From a checkpoint of a small transformer trained on Wikipedia.
Architecture: no biases in attention or MLP, normalized queries and keys.
Training: a variant of SOAP for these matrices, 459M tokens.
Each number is 200 + 20 x the weight over its row's rms, rounded and kept within 0 to 999. Layers, rows and columns count from 0. The size before them is the row's rms in percent of the matrix's.

# layer 4 MLP up, 1280x320, rms 0.11, rows 1228-1271, columns 240-319
097,188,218,163,207,220,206,208,188,188,174,209,209,233,162,225,212,190,209,210,197,203,222,223,185,208,193,215,195,180,210,194,178,159,226,171,175,232,218,204,238,173,187,221,204,195,183,203,214,190,212,166,181,216,189,215,211,182,204,180,149,210,192,200,164,173,191,199,203,193,194,162,190,230,192,241,232,193,185,209,219
111,215,214,205,180,197,181,204,224,219,172,200,211,187,214,202,224,196,229,202,192,175,211,193,160,211,201,217,215,228,186,206,172,203,202,212,231,203,174,172,228,188,200,183,181,196,184,196,203,220,177,220,179,210,172,191,191,173,214,146,204,197,212,203,194,210,198,199,191,190,207,197,248,194,176,196,195,220,204,174,198
096,206,200,188,194,193,186,220,192,218,255,196,200,186,188,205,177,194,178,196,176,199,197,197,214,175,193,169,204,226,204,202,195,190,201,211,222,205,183,237,222,173,201,225,200,187,248,227,226,178,263,217,205,176,189,210,224,187,188,232,201,201,193,182,215,220,184,191,208,218,211,216,198,179,187,202,236,191,196,182,233
081,231,200,182,173,205,210,194,179,191,200,188,225,159,197,204,192,192,202,203,169,169,215,203,185,201,195,216,228,203,182,188,193,179,201,219,238,233,217,213,198,235,220,267,195,215,204,180,191,198,175,197,238,195,202,189,206,211,184,197,193,197,219,194,166,190,160,193,206,174,183,204,231,194,214,186,213,194,138,186,205
100,164,178,215,163,148,213,212,191,241,215,174,191,203,197,227,202,218,218,159,194,230,214,231,219,209,192,161,178,219,193,213,204,201,166,195,203,198,216,148,201,192,210,191,171,211,193,165,201,167,225,215,246,184,196,227,190,222,212,232,222,182,214,176,161,224,200,196,171,222,212,191,203,186,178,232,128,199,231,181,219
092,192,198,178,186,216,182,161,223,210,161,207,220,206,222,180,190,205,187,176,170,208,192,187,193,186,172,216,195,225,169,204,194,166,197,206,187,194,219,206,226,191,197,204,165,187,210,188,171,211,212,202,188,200,186,207,199,189,157,201,226,200,184,237,162,192,227,196,218,206,203,188,241,215,210,187,244,201,216,194,213
101,202,191,174,208,153,168,207,191,188,226,201,187,192,193,195,157,199,199,211,193,188,191,201,229,220,187,198,194,206,184,239,207,200,214,174,171,227,202,193,236,187,194,183,204,179,177,210,171,189,223,180,201,174,176,217,220,175,202,221,196,188,216,170,216,173,210,234,226,175,176,178,194,158,199,181,138,176,180,235,195
095,225,229,208,198,201,204,208,161,226,221,221,229,181,196,193,196,191,211,170,202,149,223,214,174,194,222,186,171,192,194,172,237,161,215,215,159,175,218,172,207,243,218,206,192,213,207,195,184,182,201,218,222,181,225,186,216,218,178,221,214,164,203,176,220,191,174,211,202,198,192,177,245,195,210,219,192,198,193,184,195
095,195,197,185,187,200,161,173,168,180,208,175,148,182,183,201,214,201,166,168,188,201,204,203,215,190,177,226,187,205,200,176,178,178,177,228,171,194,202,225,192,177,186,194,176,196,203,204,188,225,210,183,245,188,196,191,199,187,228,210,204,160,216,181,201,190,195,196,207,247,188,212,237,212,210,202,234,176,200,159,191
098,195,182,184,208,230,220,151,199,195,177,171,191,181,191,243,209,213,204,203,209,214,169,221,187,179,213,187,191,193,238,230,228,194,191,206,210,224,221,193,194,231,187,194,178,190,179,198,189,207,238,209,212,204,183,181,213,200,195,227,213,170,235,181,240,203,177,222,204,209,173,216,196,178,208,191,175,182,182,183,190
100,190,202,213,191,197,198,197,213,209,207,187,195,195,183,211,197,218,209,197,211,211,188,191,186,179,212,169,190,197,170,185,210,219,171,190,199,218,214,185,218,225,182,238,157,240,165,215,199,223,221,224,211,193,184,215,235,199,182,195,230,178,210,222,231,203,210,197,210,184,166,224,205,212,199,221,194,193,233,208,220
098,188,198,204,220,186,195,223,207,220,172,197,172,209,184,187,169,193,187,151,206,220,242,180,200,231,213,221,205,229,192,190,184,188,234,167,191,211,193,227,227,190,183,231,175,188,194,209,189,210,175,191,188,212,237,185,223,228,178,186,208,205,205,208,209,193,232,217,226,175,181,216,190,173,183,220,192,184,186,211,200
112,200,233,176,171,207,209,205,172,172,199,210,222,215,205,198,201,213,194,220,212,207,226,200,186,204,215,215,226,195,200,192,171,236,217,217,225,223,209,200,225,199,219,217,192,213,211,200,203,196,155,197,193,234,183,178,242,179,198,178,178,181,215,201,198,210,184,217,206,233,216,220,179,173,222,217,168,192,147,193,173
101,170,220,195,211,206,211,191,188,187,214,224,232,183,203,165,205,202,169,182,195,208,194,219,208,238,204,200,224,198,209,188,202,224,190,230,207,180,198,199,219,245,229,197,243,194,207,155,177,196,210,204,177,211,181,180,199,186,235,178,188,173,192,197,172,177,176,195,217,209,157,199,191,198,211,231,219,194,238,204,193
106,175,191,205,243,215,198,201,198,221,184,214,204,199,211,183,200,207,197,180,169,216,183,199,195,212,192,205,225,207,181,199,206,200,203,190,181,209,215,172,191,197,225,221,208,194,238,204,182,208,207,203,159,188,187,186,186,191,170,171,235,217,198,196,178,194,239,179,193,184,221,182,191,197,178,257,198,238,215,193,195
090,209,216,216,227,212,173,200,211,189,212,175,189,203,192,170,196,210,197,141,209,229,198,197,162,211,225,225,232,211,203,226,229,189,180,219,210,196,176,203,211,206,180,212,217,198,220,177,179,190,240,187,248,201,235,214,196,223,210,185,186,221,194,196,207,171,174,219,179,206,203,204,212,193,189,181,199,214,191,177,187
128,201,227,182,194,202,191,188,187,221,173,190,194,205,217,163,195,226,175,195,214,238,175,230,210,186,243,234,189,195,172,183,200,208,199,189,195,198,223,196,222,211,211,177,217,184,178,232,188,216,186,228,191,201,170,203,222,226,179,221,246,243,219,202,212,201,173,201,204,202,208,193,204,219,195,201,209,196,217,191,170
095,177,209,203,217,214,176,185,199,212,201,205,190,187,196,159,202,229,189,196,194,171,194,165,216,195,200,187,236,194,184,203,207,218,186,191,186,209,247,184,198,181,227,230,219,189,203,200,225,212,215,163,213,161,232,186,175,189,220,176,208,178,203,197,227,213,181,211,209,215,215,201,160,233,180,191,190,178,173,215,188
098,185,215,213,231,168,190,186,190,204,193,215,193,175,215,199,206,183,234,213,200,191,197,175,217,232,188,223,213,241,168,234,211,209,198,232,150,177,212,211,230,220,178,233,171,179,220,198,218,208,205,195,181,205,182,222,193,163,218,219,202,190,179,184,169,182,240,216,191,219,196,221,180,227,212,211,220,214,229,203,177
090,217,166,180,201,181,183,148,182,202,180,193,213,214,216,186,245,216,199,219,199,194,202,184,200,174,234,191,183,195,219,215,205,185,168,156,194,186,181,181,224,173,201,210,206,213,184,221,219,152,238,186,208,172,183,202,210,172,210,213,212,193,174,204,211,195,193,171,191,213,234,211,240,199,204,171,197,194,209,233,199
106,194,221,227,177,233,197,210,188,178,188,230,220,212,209,190,213,195,175,184,191,204,213,213,194,166,202,188,171,161,194,185,218,198,228,199,187,202,217,185,242,223,181,233,191,204,185,197,234,194,201,220,204,248,208,191,181,199,250,217,183,204,205,195,177,230,188,193,207,186,241,196,174,208,215,194,191,191,192,202,184
125,206,165,198,225,169,207,195,203,222,185,192,217,181,216,180,216,186,200,218,199,189,188,214,206,238,197,165,202,230,186,212,191,194,223,192,176,207,192,200,187,204,214,195,186,204,202,180,213,170,218,210,191,241,187,195,221,222,198,224,182,232,219,209,192,227,227,184,215,170,175,216,197,207,183,193,156,179,195,225,226
101,188,156,195,171,171,168,243,152,170,223,195,176,192,208,200,192,198,210,180,216,221,175,207,227,215,218,205,191,207,198,211,199,231,199,222,180,171,196,197,203,155,221,192,186,196,234,196,230,183,225,185,236,176,201,231,177,197,180,192,221,190,229,179,208,167,172,168,191,157,150,172,180,171,197,190,176,196,218,201,214
099,153,217,196,226,187,225,213,184,209,185,217,185,187,209,218,207,214,221,152,196,224,196,212,224,205,179,174,173,224,226,229,187,224,150,214,203,212,191,194,229,211,199,205,200,186,215,205,250,204,178,183,217,229,203,169,195,213,200,206,228,176,212,201,209,234,220,206,212,186,244,185,210,196,187,221,212,204,199,226,189
105,239,223,183,222,222,181,221,205,178,193,181,202,206,218,172,184,236,181,193,180,175,171,199,213,203,235,211,194,200,213,204,197,192,218,197,200,219,176,193,182,185,213,209,211,230,200,192,236,195,214,182,207,209,218,198,188,222,213,198,170,205,202,181,229,187,194,226,185,154,195,207,190,240,210,226,192,172,193,174,212
099,245,181,206,188,215,183,232,208,186,194,222,184,222,216,224,191,236,188,208,238,175,187,182,201,175,185,182,172,187,203,156,227,178,188,195,188,197,195,190,198,172,189,204,173,182,207,195,208,181,190,206,219,225,188,228,202,189,196,207,217,202,217,179,183,201,216,186,208,207,218,218,229,220,203,216,225,217,188,202,209
096,211,227,181,217,189,209,169,208,208,177,206,175,205,225,181,206,187,205,223,189,190,214,200,224,189,181,197,234,231,185,192,178,183,201,188,187,218,217,183,203,209,229,205,247,228,192,220,197,229,184,167,229,201,216,187,201,201,196,203,156,226,192,213,221,209,216,203,209,210,176,152,222,199,208,206,167,214,204,206,213
094,172,203,198,198,208,202,172,173,180,192,211,207,210,202,173,217,212,228,180,174,209,185,167,201,219,185,178,165,226,200,207,187,198,219,200,178,174,182,163,180,217,200,216,184,213,234,195,227,219,206,174,164,224,205,188,196,217,204,175,180,204,190,202,221,191,224,186,223,199,234,223,190,205,244,210,206,216,182,165,216
090,196,211,214,225,240,188,236,253,231,223,207,178,201,204,195,168,174,239,210,186,173,225,219,216,186,231,198,217,176,189,180,196,170,168,208,227,192,234,199,195,235,227,227,202,221,184,166,194,209,205,182,214,180,213,205,196,235,205,231,200,219,193,174,209,166,211,179,207,201,188,231,193,166,183,251,228,208,187,190,242
111,197,173,218,230,174,202,203,169,226,182,210,181,194,210,210,219,170,225,225,168,190,205,185,217,187,224,194,243,228,222,155,213,203,173,191,199,190,226,221,200,209,166,215,208,220,218,172,200,221,249,193,177,258,176,250,205,168,203,203,202,185,186,178,196,167,187,198,205,217,206,203,157,230,201,209,207,219,180,193,180
096,193,219,195,204,159,184,154,182,197,198,208,164,220,201,191,168,207,217,185,215,202,201,213,206,202,209,196,154,224,184,190,200,196,215,206,175,183,201,200,206,202,183,214,185,201,227,206,242,177,164,196,194,228,211,210,189,201,203,203,194,212,151,207,163,217,198,217,219,228,231,199,185,242,205,216,235,213,185,182,189
134,216,224,200,183,195,206,169,213,236,192,159,185,184,205,206,192,218,203,201,199,205,207,217,164,233,208,229,172,206,215,168,191,189,161,194,198,185,156,180,203,193,208,210,212,247,206,180,209,206,186,206,217,222,201,203,202,204,186,222,237,193,207,230,210,231,193,152,240,196,179,230,191,219,200,227,189,188,193,204,180
105,192,176,212,210,173,179,189,194,211,192,175,204,165,190,170,213,207,178,197,176,189,212,201,188,199,173,219,208,226,166,196,196,194,181,177,222,244,153,201,227,179,209,199,218,198,208,198,217,185,216,225,228,215,224,178,232,207,187,205,174,211,197,202,185,231,188,185,216,179,202,210,202,206,177,182,177,179,188,153,207
102,182,187,212,209,188,212,220,168,212,196,202,226,208,233,178,211,167,193,186,178,167,162,186,198,182,183,175,226,198,210,214,204,212,154,178,197,197,210,208,211,176,174,223,230,168,200,209,215,217,212,163,208,197,174,186,245,167,170,201,203,207,182,202,185,228,182,204,205,192,182,213,247,169,204,199,230,219,211,166,157
103,204,201,236,220,230,196,221,234,204,169,178,237,179,204,209,219,190,198,222,220,181,217,197,214,188,196,189,200,163,169,211,212,221,158,183,228,242,188,210,224,216,194,210,245,199,211,206,241,186,198,221,186,207,191,171,175,194,229,193,181,188,234,207,153,193,201,158,208,189,207,215,209,186,221,208,221,235,206,147,196
112,185,236,235,214,208,207,195,216,176,198,210,220,194,225,212,225,175,206,217,187,226,210,203,197,205,197,219,198,189,189,218,193,180,208,203,158,183,219,179,196,181,183,223,199,160,216,188,189,194,191,212,173,217,136,215,193,227,219,201,171,175,204,215,187,204,219,173,260,198,209,192,182,193,197,180,184,207,200,209,170
090,174,220,205,192,183,214,224,175,199,197,205,189,196,185,241,222,168,200,213,211,224,186,221,213,224,187,226,211,185,199,183,245,217,205,212,209,206,237,203,193,223,211,242,217,206,176,170,201,198,215,179,175,228,214,190,201,173,186,198,180,194,216,183,209,194,189,199,198,206,193,164,230,232,206,224,209,150,179,221,199
095,219,194,202,220,210,186,208,203,191,163,236,196,231,194,159,190,218,218,222,190,185,190,191,197,192,185,198,198,199,223,217,231,211,143,198,172,191,222,186,209,220,193,220,222,195,195,211,232,190,186,196,215,209,196,205,204,230,208,222,195,197,218,178,235,186,205,189,206,173,187,196,232,206,213,214,176,214,197,188,174
100,214,233,193,215,157,231,223,205,228,190,216,215,204,236,178,208,210,221,212,188,201,194,206,181,218,205,197,204,197,229,172,228,188,174,208,194,183,217,200,223,175,238,209,173,176,173,245,208,204,199,225,188,256,228,177,216,198,206,164,172,193,173,202,220,208,214,205,156,177,188,252,200,186,237,203,246,240,234,201,167
112,246,202,191,188,185,204,212,197,201,221,208,179,227,168,206,199,176,196,203,199,202,192,194,174,184,184,198,212,185,178,213,226,198,194,236,193,224,245,229,153,208,258,232,175,155,194,189,207,224,227,159,201,219,196,208,181,208,169,185,197,194,214,202,208,193,248,199,205,211,203,206,210,206,176,188,245,174,147,179,179
095,217,214,192,204,180,144,189,245,178,198,223,188,195,208,181,187,170,198,194,199,194,191,179,177,204,177,194,157,182,222,188,198,207,207,134,192,210,200,174,220,186,176,211,195,182,188,171,240,164,235,226,205,232,212,205,190,207,185,218,219,219,211,191,225,242,217,182,214,222,187,207,214,212,216,168,224,208,214,159,189
087,187,213,202,186,201,192,243,182,210,188,204,222,197,193,166,219,235,228,192,227,209,213,202,204,191,203,226,205,206,183,212,184,181,207,170,201,232,230,207,217,180,196,220,240,207,175,166,172,210,204,196,188,177,218,214,248,191,224,168,212,166,216,164,210,197,174,216,194,184,194,170,212,156,209,188,222,221,174,200,208
102,207,236,166,182,175,219,203,198,221,184,191,177,195,210,223,179,223,195,143,207,174,190,195,195,167,216,214,188,200,196,181,191,201,228,219,201,239,215,214,218,230,199,222,205,176,212,179,184,224,182,190,217,183,228,195,200,204,179,179,198,191,186,175,241,170,182,219,241,244,198,215,172,200,193,198,212,177,157,211,200
095,200,207,216,189,201,232,147,212,214,231,207,204,203,232,201,199,165,218,170,214,202,195,193,174,225,208,218,185,175,193,187,207,179,218,215,212,196,186,218,203,184,205,194,207,197,194,146,231,224,196,176,221,182,244,222,187,179,235,216,232,194,181,222,217,215,187,226,185,216,220,169,188,234,187,236,186,199,211,195,159
# layer 4 MLP down (transposed), 1280x320, rms 0.0985, rows 1228-1271, columns 240-319
101,209,208,171,190,175,220,245,198,184,191,172,210,219,174,228,205,167,190,179,228,218,163,233,193,218,162,185,188,154,215,236,209,194,211,209,209,192,218,165,216,211,187,186,224,224,170,192,165,210,217,224,180,194,232,218,195,214,182,205,210,198,198,212,217,203,176,215,199,197,217,184,222,217,200,198,224,213,188,216,209
101,227,208,213,208,239,186,188,199,183,187,186,205,197,160,181,171,171,222,174,205,190,203,242,165,204,185,178,208,201,240,194,165,194,179,215,237,220,231,190,209,211,174,185,187,179,213,188,199,204,195,220,169,215,242,194,192,198,195,181,177,192,190,183,176,227,193,179,221,212,211,205,174,186,225,230,205,221,201,184,195
094,192,214,208,207,170,207,195,176,196,206,204,199,226,191,201,207,177,193,228,179,184,203,193,220,204,182,200,182,154,212,220,223,216,201,206,201,232,239,173,192,222,230,184,211,199,214,198,165,198,218,225,209,248,209,199,201,220,196,207,219,203,214,194,187,226,199,199,197,211,183,180,195,226,211,192,195,186,175,230,172
073,196,198,193,202,213,191,184,168,224,203,222,190,224,191,246,185,207,197,211,191,217,204,212,213,194,176,177,209,210,228,211,197,202,175,210,203,213,209,201,189,170,189,122,146,199,192,206,196,224,187,225,198,199,187,213,190,160,217,189,203,222,180,177,186,217,241,195,221,202,209,214,198,177,193,207,182,189,220,240,168
105,180,214,192,189,226,193,239,180,174,188,215,242,226,227,228,217,221,207,214,205,172,170,185,185,183,152,194,187,192,195,202,182,218,161,208,158,200,217,214,178,157,235,200,180,216,197,188,219,178,213,164,199,200,179,173,208,173,196,192,217,187,206,203,224,196,207,205,170,208,202,210,174,181,156,210,210,179,186,207,206
093,200,206,193,237,217,235,222,188,194,211,180,188,206,227,194,208,176,211,169,192,237,151,224,195,205,186,209,213,230,194,203,195,200,186,131,224,226,209,182,161,188,199,172,227,201,186,224,226,187,188,179,221,234,180,200,198,213,182,215,216,229,246,214,195,189,202,156,187,183,231,198,224,179,187,235,198,224,233,155,187
095,225,192,209,194,224,197,204,168,172,207,179,184,187,223,234,227,203,231,213,219,205,234,190,203,189,194,212,163,198,197,185,221,216,204,209,181,203,195,194,187,189,195,186,202,226,232,239,162,188,168,211,214,140,176,239,195,218,217,196,179,221,212,212,192,202,223,183,217,201,222,176,219,216,190,226,173,225,170,166,212
102,203,204,201,195,184,243,184,206,184,214,192,169,189,198,219,224,197,186,196,202,171,185,194,221,189,217,175,184,198,222,222,199,207,193,196,208,226,197,177,215,191,243,179,171,189,206,235,141,250,185,208,202,172,196,150,226,191,223,208,228,231,206,164,188,211,203,222,173,180,200,188,217,164,178,199,186,197,195,175,215
094,219,224,231,205,241,200,230,215,218,194,191,222,171,195,179,191,217,204,220,227,196,200,218,198,205,182,213,198,187,230,214,199,211,197,223,157,188,181,216,208,168,215,218,212,201,216,192,222,153,197,204,173,170,197,188,199,193,199,193,177,205,203,199,193,223,168,195,174,187,216,224,207,188,211,195,163,167,177,244,197
096,214,196,197,206,207,153,229,172,231,222,202,200,205,181,151,194,226,214,191,199,207,169,199,212,220,210,205,195,202,208,187,139,195,192,191,202,172,193,242,202,177,165,163,190,211,226,198,236,187,174,222,213,213,210,217,218,196,195,202,185,215,179,209,186,183,203,195,145,189,216,204,200,212,205,203,207,234,220,211,202
106,196,204,210,210,211,221,257,180,208,201,174,191,220,230,169,200,159,174,196,190,224,165,185,215,196,211,246,197,198,196,219,231,222,207,178,199,237,187,225,238,234,182,202,220,186,197,185,213,209,219,179,188,202,173,236,173,190,178,175,184,205,206,160,173,191,227,196,209,185,209,178,204,196,199,194,197,216,198,167,191
102,227,177,219,193,191,226,216,225,193,230,179,173,209,208,167,189,199,188,212,192,195,203,194,207,185,151,154,230,205,198,231,221,207,175,214,222,174,189,198,201,211,222,208,172,200,207,208,230,184,190,163,217,201,203,173,216,212,234,214,197,189,210,209,157,184,209,209,237,225,199,227,210,184,197,178,223,189,203,197,160
112,217,193,200,194,208,191,223,237,209,189,203,201,213,225,191,191,237,186,179,225,215,177,226,191,196,187,204,212,160,200,229,203,179,200,188,208,195,203,210,216,195,168,183,193,207,186,200,204,201,196,165,203,227,193,146,189,175,207,226,223,190,185,187,197,194,182,196,193,202,191,217,199,164,224,192,198,178,179,187,210
102,200,206,192,195,188,204,191,197,229,166,224,194,212,172,193,231,177,221,210,186,193,190,169,196,211,174,194,161,205,184,228,215,175,216,183,199,176,246,196,236,226,198,208,189,231,217,221,219,212,220,201,150,189,182,213,148,231,199,225,200,214,198,199,214,189,193,208,206,209,187,229,207,193,208,171,200,175,181,220,200
101,183,238,174,207,206,220,209,229,192,226,215,123,203,223,242,206,217,183,213,171,205,178,199,197,201,198,193,210,185,197,183,208,200,168,180,184,168,164,207,209,209,213,214,211,215,193,190,193,206,193,231,209,186,188,248,190,171,221,193,197,189,201,214,203,192,198,149,155,216,191,187,204,198,223,209,193,193,168,217,222
095,175,171,194,172,179,211,150,211,187,202,212,187,202,173,174,198,204,178,208,215,185,148,235,203,206,206,217,189,243,201,220,208,183,253,199,182,226,176,220,208,218,190,193,195,211,189,219,195,217,163,174,192,184,224,214,227,213,148,165,194,184,177,185,179,215,202,202,198,176,203,189,185,209,210,204,225,186,171,171,227
124,213,189,221,194,218,228,152,174,163,190,175,194,201,203,219,194,212,170,172,183,188,171,179,176,204,214,216,200,219,188,168,211,193,163,203,179,196,241,226,203,193,209,220,219,189,192,194,210,198,202,198,186,180,200,183,204,186,197,174,212,240,197,189,208,153,164,191,176,187,189,182,176,168,222,185,198,203,218,209,181
093,209,197,220,198,196,211,172,211,194,189,172,172,190,210,214,170,213,224,203,210,214,211,205,220,194,230,202,179,203,183,186,229,177,201,242,183,242,165,212,212,175,211,194,186,199,191,213,194,205,163,203,190,206,200,172,234,181,181,233,214,209,211,217,227,223,176,225,197,166,181,196,175,181,164,186,165,215,205,229,235
104,178,192,187,215,215,239,240,236,201,175,228,189,217,210,184,216,186,206,170,196,188,192,198,194,190,204,178,207,211,180,235,179,216,198,197,221,222,175,206,200,218,209,218,188,188,183,200,178,204,185,214,204,213,173,216,197,209,206,207,201,221,226,223,151,207,165,220,210,203,178,204,183,229,238,170,154,191,217,182,224
096,175,215,154,201,198,162,218,231,190,229,207,210,207,216,188,199,212,190,195,198,189,171,149,223,196,190,189,233,135,248,232,219,199,203,193,214,172,201,183,215,171,180,233,200,205,193,188,222,193,188,197,191,219,213,186,194,183,204,174,139,189,215,233,215,187,206,211,220,193,216,221,199,159,222,223,176,207,177,182,179
107,206,226,200,169,176,199,221,262,235,198,169,208,240,165,215,199,218,202,166,187,197,175,194,215,187,145,195,186,198,221,216,188,184,206,202,194,228,196,261,256,175,189,180,193,177,186,235,182,207,210,209,183,188,177,170,188,225,211,237,254,214,181,199,183,200,233,184,200,200,173,204,193,161,223,195,205,212,214,201,210
102,203,200,189,205,171,172,213,198,191,174,176,196,179,244,163,190,176,196,200,226,242,195,192,197,173,185,164,222,180,207,205,190,219,231,211,175,202,199,207,199,194,219,205,207,192,203,229,161,181,233,202,194,165,208,216,224,202,199,231,180,232,187,188,174,207,201,209,209,170,182,198,202,168,185,198,178,234,223,184,216
092,196,227,228,206,219,219,203,187,218,208,169,189,210,205,201,192,220,190,216,167,163,206,203,141,202,208,192,220,167,210,205,179,185,165,197,218,180,213,206,193,198,165,188,244,202,215,225,163,233,169,213,202,192,188,167,158,234,192,223,155,181,192,197,173,168,229,226,169,250,231,205,212,212,208,223,229,211,186,212,200
104,174,216,169,208,185,216,190,208,219,205,181,204,224,193,211,240,210,173,248,186,194,217,208,207,243,220,232,208,218,215,163,233,203,227,195,194,173,175,208,187,207,219,185,177,211,221,236,204,184,222,198,202,226,188,217,188,177,201,165,208,201,204,197,201,240,170,195,167,239,201,183,199,164,192,231,212,196,221,216,196
097,153,159,193,199,189,206,213,181,194,172,212,214,183,187,212,184,187,208,208,242,202,198,238,199,189,186,224,168,210,198,220,187,165,212,185,193,186,255,201,208,186,194,173,172,239,193,194,157,245,186,215,186,160,166,228,171,205,197,206,252,222,204,216,185,166,185,225,207,236,184,208,202,191,195,221,209,237,187,214,227
104,238,181,171,199,164,213,226,211,192,198,190,207,186,177,210,211,177,193,178,183,175,193,233,198,183,202,202,226,211,215,178,225,192,210,190,206,219,198,227,212,198,190,220,227,172,197,211,220,218,198,212,198,191,190,191,190,197,189,168,186,197,227,194,204,229,226,188,215,244,193,189,183,215,234,203,211,201,210,194,209
103,234,204,225,241,206,182,198,229,186,175,203,160,178,208,180,223,217,206,191,209,208,232,196,209,183,187,193,185,210,231,208,187,181,216,233,170,232,200,188,215,180,223,205,193,212,218,199,191,210,189,230,192,168,197,263,183,171,215,207,205,170,237,192,205,213,185,229,181,172,199,186,232,238,211,201,174,207,186,208,224
102,183,228,220,174,198,214,189,229,196,167,166,177,234,199,222,180,195,175,220,240,201,199,227,205,179,191,195,174,210,200,219,210,182,161,216,167,196,227,213,205,185,179,162,211,180,187,193,199,240,194,197,176,198,226,235,189,202,230,196,183,216,219,207,200,173,206,246,199,237,187,194,236,209,177,175,174,180,160,232,181
091,240,161,169,195,194,222,172,198,178,227,186,203,210,187,185,193,195,201,194,193,223,199,222,189,201,194,197,187,189,192,211,209,161,191,172,205,183,179,217,211,200,198,157,144,174,223,182,205,206,224,197,226,195,180,193,201,207,201,206,203,191,180,222,192,221,217,209,215,214,218,191,214,211,185,215,201,202,174,213,177
095,217,189,204,184,229,195,167,156,179,220,214,202,225,196,191,214,189,179,196,178,180,199,210,184,199,228,200,227,198,208,201,182,162,202,248,201,194,193,210,208,194,220,208,216,166,200,191,175,212,161,200,192,160,191,177,222,172,192,221,168,185,173,183,211,243,186,169,203,211,181,206,235,167,189,181,230,219,205,175,197
107,194,201,181,241,222,208,207,190,188,191,198,201,165,202,169,178,197,219,210,227,222,225,194,159,165,175,154,223,203,156,215,194,239,193,222,240,218,193,183,165,229,189,182,189,226,198,223,178,225,168,179,186,191,223,206,204,167,209,209,225,212,220,200,192,203,187,201,217,200,193,225,194,215,199,192,203,204,212,214,214
114,196,170,185,192,197,198,215,193,195,178,178,166,228,225,185,177,214,240,212,218,190,176,202,170,217,185,188,159,164,198,198,169,192,210,192,209,208,226,212,203,189,179,193,162,196,215,222,196,241,203,226,180,163,185,239,203,189,201,196,221,174,216,183,220,179,172,177,208,220,202,200,191,200,212,169,191,212,198,220,202
102,156,216,201,187,195,173,188,179,195,193,194,193,198,197,218,224,196,178,211,218,207,200,180,193,200,228,193,200,177,193,197,159,216,210,165,161,216,181,215,210,214,186,143,228,208,218,172,168,176,191,213,201,194,210,197,204,170,192,196,233,189,133,212,213,257,197,193,187,228,188,154,192,198,204,216,198,190,208,224,171
105,242,182,207,202,218,216,189,178,183,219,208,203,171,176,234,187,255,168,199,220,196,160,220,218,224,206,210,218,179,218,198,155,212,199,179,205,195,196,191,192,165,201,183,197,226,219,242,215,196,235,222,164,187,186,186,184,188,252,202,219,176,210,164,209,173,201,183,163,184,208,196,206,186,184,212,234,200,181,157,208
098,189,182,200,199,159,205,217,230,185,197,188,211,196,237,173,214,235,223,231,194,188,195,183,162,195,192,219,212,231,189,219,241,183,205,208,208,182,224,181,162,208,223,197,198,209,206,202,209,192,216,213,220,220,194,177,220,180,147,172,250,203,203,210,231,158,188,180,218,230,215,221,197,210,208,195,186,216,222,214,207
098,201,179,189,187,174,211,190,162,149,178,196,215,194,217,187,208,185,185,208,189,235,193,195,191,179,204,177,192,189,203,194,184,217,175,231,216,218,199,222,203,197,209,203,207,216,198,223,180,190,174,225,194,220,185,240,149,180,190,167,197,206,214,211,176,203,179,191,175,193,196,187,198,219,180,199,181,218,186,225,219
099,227,222,173,172,197,217,225,199,201,239,209,186,205,158,225,188,196,161,205,193,210,192,166,214,222,190,196,222,195,212,158,214,218,200,206,187,176,179,225,176,198,184,188,220,199,166,169,214,182,198,168,198,179,213,224,202,180,197,216,181,219,177,209,187,196,201,205,190,211,191,190,183,162,194,186,198,166,184,181,163
104,175,177,206,204,209,192,198,217,170,165,213,197,207,211,219,241,196,196,211,196,187,219,202,231,175,201,191,183,221,197,210,194,163,210,168,215,223,193,255,184,201,143,185,200,184,238,219,211,193,179,194,213,206,168,226,188,210,201,207,216,160,201,224,198,183,211,205,170,186,196,201,169,191,219,220,222,221,184,176,202
107,232,241,184,196,176,168,174,216,185,186,213,174,258,196,209,198,201,204,189,174,175,218,181,173,208,196,199,224,218,182,216,229,164,166,200,216,192,188,152,179,177,210,202,169,163,213,190,229,208,177,181,173,227,231,220,193,178,205,195,182,216,192,203,192,195,201,211,214,210,181,174,221,210,205,221,227,186,166,189,206
106,180,193,183,180,191,231,177,178,193,208,186,178,194,215,239,226,177,221,185,201,154,230,218,237,191,202,197,170,208,241,232,188,194,194,223,191,167,218,175,177,181,187,222,192,227,184,218,186,207,197,200,234,210,233,230,234,180,184,212,195,188,192,179,214,179,177,219,185,146,232,192,191,219,243,194,222,188,210,250,203
100,202,181,200,213,206,193,192,190,224,224,221,202,157,173,217,178,168,173,195,218,210,233,213,205,197,172,205,190,186,200,206,193,147,213,220,174,200,225,207,188,200,194,178,178,207,201,192,235,205,171,193,174,166,208,165,172,208,211,224,177,199,181,169,202,206,201,226,225,228,214,199,183,193,187,192,227,183,183,185,154
090,180,231,210,206,187,228,191,191,199,174,177,188,195,197,199,229,203,179,176,144,216,191,223,184,188,225,171,202,217,235,200,186,192,211,200,209,161,186,168,210,212,178,219,183,181,177,212,228,228,209,175,216,194,225,204,201,201,195,181,198,208,196,214,229,219,217,199,185,189,175,255,182,201,196,189,218,181,215,235,178
104,215,205,225,222,177,178,215,190,231,185,215,178,191,191,206,205,197,167,174,215,190,181,197,197,217,187,232,215,205,205,174,150,185,203,190,177,224,168,207,221,195,221,186,201,187,222,186,199,217,198,231,197,183,210,226,185,166,223,194,198,199,221,175,239,228,188,227,181,186,199,224,193,240,152,168,211,171,192,169,204
094,231,213,160,218,193,183,234,232,198,200,193,161,163,225,192,205,216,173,227,172,194,187,203,184,197,238,183,197,194,179,270,214,250,212,196,198,183,228,218,197,208,249,226,180,167,208,169,192,218,196,200,197,212,204,177,210,211,220,195,181,180,207,196,210,203,211,208,230,207,202,227,187,208,206,175,174,200,177,164,180